Weights of a small GPT-style language model, trained from scratch on English Wikipedia.
Architecture: RMSNorm before each block, rotary positions, no biases in attention or MLP, untied embeddings, normalized queries and keys, exclusive self-attention, value embeddings, learned residual scales, skips across layers.
Training: a variant of Muon for these matrices, 6067 steps.
Each number is 200 + 40 x the weight over its row's rms, rounded and kept within 0 to 999. Layers, rows and columns count from 0. The size before them is the row's rms in percent of the matrix's.

# layer 5 MLP down (transposed), 768x192, rms 0.18, rows 356-405, columns 0-31
093,211,190,146,175,131,165,250,198,187,158,217,197,148,173,161,131,238,170,219,215,182,224,192,151,202,194,136,246,188,221,221,105
102,169,223,128,267,188,108,228,257,220,198,251,202,179,183,211,198,249,215,227,218,211,183,169,261,197,215,146,233,212,206,172,160
094,168,171,184,206,239,225,234,177,267,156,189,280,206,183,185,194,253,196,214,184,132,158,237,246,175,216,179,231,217,178,203,169
101,144,254,140,209,232,185,268,230,209,148,118,200,177,203,227,216,181,184,159,220,221,258,213,168,194,227,207,191,187,193,218,228
103,249,154,272,174,215,201,274,182,133,154,245,174,178,224,188,194,180,156,172,113,292,193,222,169,172,173,205,233,193,154,224,216
100,223,215,138,190,219,206,173,166,208,208,198,149,150,177,202,178,195,214,180,225,110,158,232,244,171,177,271,158,170,145,208,239
100,248,186,183,215,209,216,241,249,265,297,257,178,259,257,225,193,199,144,240,156,243,143,179,221,109,205,155,251,263,238,195,143
106,224,186,162,241,155,194,213,210,122,156,173,250,156,198,212,196,186,236,189,204,219,170,200,222,195,195,173,191,186,206,205,170
101,168,169,119,199,163,203,248,273,194,142,199,275,222,173,219,181,205,198,262,216,202,201,245,210,226,172,224,214,193,161,234,215
107,235,205,138,238,173,199,206,186,292,184,177,224,229,220,189,315,175,204,232,186,271,226,226,216,185,156,213,186,137,169,225,231
109,243,216,224,148,180,174,174,188,165,182,238,186,194,189,196,137,209,156,164,187,159,208,284,242,217,165,222,217,130,166,217,219
103,172,115,246,207,179,185,163,125,220,201,191,167,246,246,235,274,263,179,211,208,188,176,187,255,281,219,200,263,204,159,201,223
096,189,203,175,224,235,213,154,255,160,148,175,173,228,195,145,198,233,241,223,185,215,156,140,196,168,184,168,188,155,208,208,205
102,199,196,174,274,176,204,200,175,205,129,186,169,89,218,212,187,110,165,175,190,254,213,281,196,184,262,171,217,200,240,169,182
101,196,169,195,151,191,208,191,244,239,203,140,142,165,204,134,134,237,207,159,214,192,197,205,209,211,163,201,221,193,183,194,235
097,250,215,109,157,216,152,181,176,223,234,276,115,202,228,197,190,192,161,192,222,192,151,246,225,165,195,296,185,217,179,205,262
093,217,173,143,249,145,371,209,212,153,181,257,237,187,271,215,156,169,177,198,238,231,169,150,199,204,144,196,210,174,185,254,195
098,239,228,129,178,138,261,122,145,148,121,217,221,178,182,209,210,177,75,229,169,172,264,242,222,180,225,175,179,132,184,265,174
102,141,180,214,267,189,229,219,232,188,234,207,202,164,176,208,187,164,147,211,195,228,215,223,205,174,189,239,155,238,210,182,309
093,246,225,149,178,162,180,265,224,212,128,182,171,216,253,156,187,132,208,305,188,181,254,170,218,209,235,265,225,110,184,187,184
102,148,189,242,165,116,208,159,217,232,167,208,223,169,163,238,136,177,222,162,192,182,137,139,197,167,248,202,159,147,237,153,173
104,206,196,128,195,221,224,211,221,235,189,132,295,213,218,203,230,170,212,190,193,210,239,196,199,132,159,187,186,233,238,190,151
100,298,233,215,128,186,261,213,146,231,195,263,308,197,196,207,162,139,216,192,191,205,160,121,199,158,181,188,222,220,211,238,189
102,149,259,174,204,189,169,159,229,173,224,206,237,253,186,211,210,147,213,299,134,195,170,216,182,215,185,157,212,212,198,178,131
101,269,155,241,243,156,173,235,244,213,183,192,223,184,250,221,229,226,180,250,200,244,199,133,202,222,252,183,138,178,179,224,201
105,143,205,193,186,209,222,204,196,157,147,167,246,221,160,193,214,207,153,210,147,159,184,194,201,201,194,230,228,243,221,207,122
104,185,196,241,212,190,173,174,143,197,208,269,177,214,190,195,177,214,185,188,250,146,198,194,193,179,234,197,136,177,205,264,210
099,215,165,234,151,188,204,170,170,215,195,186,242,196,214,228,203,177,229,239,201,95,165,202,278,222,162,248,130,287,163,185,174
100,168,192,217,251,175,141,186,156,221,196,219,206,278,194,255,171,186,129,212,230,226,211,211,199,156,221,229,197,158,283,235,208
103,288,240,195,156,163,238,174,227,189,213,234,210,186,229,256,169,184,122,250,261,91,134,158,141,211,187,182,243,206,234,183,171
106,209,181,176,164,176,213,228,214,285,181,216,267,198,293,219,156,169,217,113,218,120,159,228,167,210,230,264,230,231,153,207,229
102,149,177,236,193,169,225,192,233,163,191,223,226,161,150,225,266,165,208,212,258,200,259,228,254,228,153,172,170,190,221,209,139
103,180,157,268,175,181,209,227,154,198,230,190,194,176,201,205,128,187,121,195,234,163,134,138,87,201,218,182,220,231,158,218,193
101,173,239,138,149,157,246,149,185,216,170,173,134,116,128,220,108,199,271,116,248,228,206,155,179,181,206,179,188,179,234,193,200
100,191,246,226,247,277,267,163,156,191,232,136,196,234,229,241,220,190,219,210,158,195,218,197,227,134,243,190,187,200,213,191,188
089,199,160,165,200,174,265,276,220,216,155,301,229,133,107,231,152,155,153,202,207,247,142,166,149,222,213,210,160,210,182,223,201
099,225,164,224,75,205,203,191,217,194,220,202,289,203,138,190,141,217,134,118,206,167,193,219,181,264,197,207,174,175,179,276,275
092,230,168,149,198,169,221,205,160,276,163,279,217,250,199,203,285,175,169,200,201,191,203,203,192,257,190,229,195,247,211,126,157
102,238,122,115,204,207,215,284,171,193,196,126,185,276,211,222,225,166,137,167,240,197,207,212,229,253,231,269,175,113,235,256,211
102,215,236,162,253,196,219,196,192,174,127,241,208,65,229,97,153,163,219,212,220,177,167,196,272,231,120,216,144,158,182,203,137
101,244,169,229,213,126,308,188,191,146,248,166,273,162,216,162,197,219,181,287,286,192,135,255,234,174,172,200,262,231,185,237,254
104,238,193,257,216,150,192,215,135,135,93,230,220,218,175,213,182,210,182,240,265,162,203,196,227,168,148,216,160,212,144,254,168
102,141,171,133,146,216,223,208,241,203,224,191,210,132,201,153,143,208,233,235,238,130,238,123,283,213,214,173,216,183,129,200,149
105,225,232,158,219,143,227,180,103,203,95,253,243,198,150,194,196,214,263,234,204,169,174,126,194,182,298,186,179,174,213,142,190
106,143,175,198,173,194,158,190,162,248,181,298,226,94,190,214,243,185,226,226,183,264,229,180,167,203,249,219,164,187,241,261,133
101,213,161,322,166,234,172,192,223,153,228,167,235,197,181,218,200,181,192,275,206,204,115,172,183,238,140,115,193,173,237,269,184
107,204,118,199,191,221,153,264,254,117,320,273,192,174,203,103,255,240,190,157,148,227,226,174,208,146,233,131,238,201,211,274,198
101,170,199,244,171,233,263,186,162,180,141,198,198,171,171,164,183,196,162,158,136,164,221,208,161,147,169,217,215,176,198,203,217
096,194,150,177,183,167,223,190,124,218,186,229,204,207,231,255,216,55,201,165,221,259,198,214,211,137,216,258,136,224,294,193,208
099,159,191,166,208,200,207,194,239,181,194,221,208,182,231,251,267,234,129,199,229,190,194,114,270,190,124,275,240,275,205,180,208
# layer 5 MLP up, 768x192, rms 0.186, rows 357-406, columns 0-31
108,273,253,126,179,222,207,178,168,210,126,231,195,192,159,195,266,187,199,116,224,225,214,206,217,176,198,162,231,168,251,190,112
092,172,123,167,151,174,225,118,155,235,166,248,230,218,125,205,200,219,193,301,224,247,191,190,238,183,194,243,197,215,235,179,141
103,257,150,229,240,192,176,186,201,153,201,195,259,164,276,226,179,166,234,161,183,158,178,224,167,149,269,186,210,263,167,130,172
100,246,225,278,275,205,168,213,199,262,197,168,201,234,193,133,152,218,119,196,181,193,210,236,155,205,218,279,183,219,132,127,302
100,224,211,129,217,221,170,99,227,158,217,122,164,240,188,178,258,147,229,221,196,191,213,222,235,129,204,233,227,169,139,181,170
097,161,243,125,236,162,231,233,195,235,224,134,239,156,194,159,136,183,214,172,200,171,163,229,208,215,196,101,179,217,255,198,245
112,178,241,236,250,212,213,165,174,175,158,121,191,177,207,181,216,200,238,122,233,226,180,233,206,200,165,200,133,198,198,204,191
101,241,207,215,241,204,146,273,127,211,183,192,198,192,162,216,196,258,135,224,254,156,246,235,225,230,224,176,185,202,226,229,201
109,169,152,247,218,200,150,198,196,246,218,179,183,180,168,171,262,226,202,170,218,218,232,205,267,208,278,226,247,141,222,163,263
106,246,206,168,166,237,214,197,145,220,285,136,200,192,185,197,212,186,208,127,173,175,184,307,187,99,237,211,235,154,232,184,190
104,330,199,144,222,236,201,120,241,225,207,194,147,218,195,177,185,157,215,157,263,109,164,214,219,219,157,165,170,177,262,195,258
096,196,174,250,229,261,123,204,199,157,199,194,193,173,179,151,246,259,192,180,267,212,210,212,138,234,181,211,141,206,219,127,213
106,192,225,225,225,271,179,192,179,258,165,209,201,152,202,186,179,234,185,249,205,196,187,238,159,151,262,306,167,227,180,120,234
098,264,200,155,269,213,189,183,219,244,157,276,98,276,186,239,168,179,240,161,168,310,189,233,210,231,174,164,237,184,234,185,138
102,182,261,177,207,198,234,172,166,278,219,152,111,205,202,255,215,167,161,195,223,194,276,248,174,210,184,144,223,206,143,161,207
099,200,222,247,219,234,198,227,171,188,214,168,164,215,147,226,213,276,250,223,187,197,194,219,186,261,73,208,220,224,220,220,142
100,217,201,207,182,256,155,196,227,204,207,180,121,193,202,193,217,226,130,289,301,112,230,226,244,148,152,203,110,225,170,174,177
100,184,231,195,198,221,275,242,199,197,183,137,144,252,182,251,196,219,216,224,211,246,274,244,231,202,241,228,266,203,268,194,209
088,222,284,203,192,179,200,244,270,195,150,237,180,227,186,162,98,177,134,216,209,200,235,235,271,266,184,223,242,160,149,194,159
090,174,234,168,280,235,210,183,197,257,239,191,242,193,124,186,239,257,210,151,117,179,205,212,239,174,154,167,246,202,167,192,206
107,227,163,141,220,207,169,190,190,253,161,251,188,207,257,227,209,213,260,176,188,155,207,124,219,239,174,175,184,190,244,194,153
100,236,212,230,152,215,214,137,143,134,253,184,174,289,248,208,227,123,157,226,207,206,132,204,215,178,257,184,175,221,190,130,207
100,145,123,211,235,181,211,211,207,150,228,190,267,158,245,188,240,212,176,187,124,248,268,180,188,135,207,238,328,210,275,213,166
108,253,189,233,205,196,166,226,258,119,255,208,173,213,179,140,209,148,225,232,160,136,177,220,306,234,237,229,260,251,233,213,184
106,221,194,191,260,189,196,172,187,238,216,196,167,193,115,207,190,156,131,268,248,77,162,204,117,175,155,189,227,234,244,233,206
106,217,216,201,203,212,126,184,154,233,206,213,137,251,181,186,217,231,203,202,261,208,177,178,155,137,140,217,210,155,232,188,232
099,251,205,144,166,183,212,151,79,139,198,195,171,230,279,133,180,240,190,228,221,232,175,146,216,215,175,137,203,243,152,157,226
100,146,233,226,262,236,199,134,160,208,138,213,183,241,217,226,175,180,160,230,243,217,214,136,191,198,210,196,256,249,195,250,238
103,167,234,217,286,216,216,156,249,251,149,193,151,230,201,235,161,164,220,156,196,171,295,258,191,247,227,217,148,141,161,153,212
108,112,161,219,277,203,142,213,193,215,160,237,218,212,216,204,216,236,140,200,244,239,187,219,238,185,240,147,166,212,299,215,184
104,234,156,215,142,255,208,241,176,128,241,142,256,196,244,198,185,233,162,199,210,252,151,179,225,174,226,217,246,272,258,156,156
098,141,217,325,176,183,255,227,142,162,180,208,199,168,188,258,223,184,218,189,210,268,103,184,191,273,196,202,239,214,245,235,173
101,226,223,233,226,141,170,253,255,168,196,220,191,204,176,181,162,185,221,282,178,273,200,216,176,211,221,200,143,250,191,197,181
099,193,152,229,290,176,206,190,230,166,257,175,193,212,196,155,192,272,172,205,118,228,235,282,158,205,172,203,288,171,135,236,239
091,246,263,223,214,259,92,223,232,243,192,186,166,151,257,195,237,144,167,190,158,196,227,154,164,178,249,198,135,227,128,175,181
096,150,167,282,207,262,155,185,212,191,165,166,144,209,216,301,176,97,206,163,167,212,225,139,202,238,196,186,210,249,204,244,258
097,86,183,283,246,196,152,148,157,142,205,185,177,248,193,209,206,177,198,250,263,140,173,183,193,264,211,195,189,209,274,170,200
108,230,234,244,173,166,211,128,268,233,202,171,236,200,132,154,181,214,194,186,145,173,242,231,175,210,240,259,193,193,187,214,150
101,164,239,180,191,175,162,179,197,199,127,184,158,197,249,179,228,250,239,231,244,232,256,257,292,197,189,216,170,140,163,178,243
098,133,198,178,243,285,202,145,175,171,207,209,133,232,142,146,219,253,249,171,176,211,216,213,235,168,179,218,235,234,195,207,239
098,267,246,171,203,305,199,152,196,189,198,204,187,181,155,192,150,289,270,170,231,182,204,211,232,222,186,186,186,230,208,190,205
100,201,270,179,215,151,119,227,180,137,197,117,178,215,132,221,212,250,183,217,228,150,185,241,222,195,222,174,162,157,170,203,264
110,257,173,284,275,226,198,208,189,199,122,181,183,164,240,154,185,111,208,203,165,165,225,168,163,177,256,166,191,187,239,205,155
112,177,232,206,200,208,179,138,143,154,172,195,132,256,171,133,252,272,262,172,166,206,206,231,201,248,262,159,292,241,200,224,202
102,242,248,199,192,176,140,196,166,183,191,154,159,257,246,226,210,206,149,220,257,159,194,269,249,267,189,200,129,184,234,206,169
115,108,222,240,230,202,115,211,218,216,193,190,167,224,265,183,260,138,118,221,146,281,259,184,197,269,173,213,206,179,219,211,163
102,295,194,213,154,228,252,181,221,262,254,226,193,259,146,179,233,210,223,197,250,197,245,211,251,140,179,231,219,196,198,212,252
100,225,133,182,211,210,216,231,105,224,144,172,205,183,200,226,274,132,229,163,290,267,219,169,215,117,165,221,285,188,129,129,195
095,223,236,219,209,127,189,144,266,128,151,179,216,161,155,92,181,270,128,293,221,183,193,194,126,157,192,197,184,281,271,219,184
104,188,177,241,210,187,214,245,198,242,251,165,233,210,141,204,242,201,231,230,241,246,198,196,217,199,236,143,183,181,206,172,196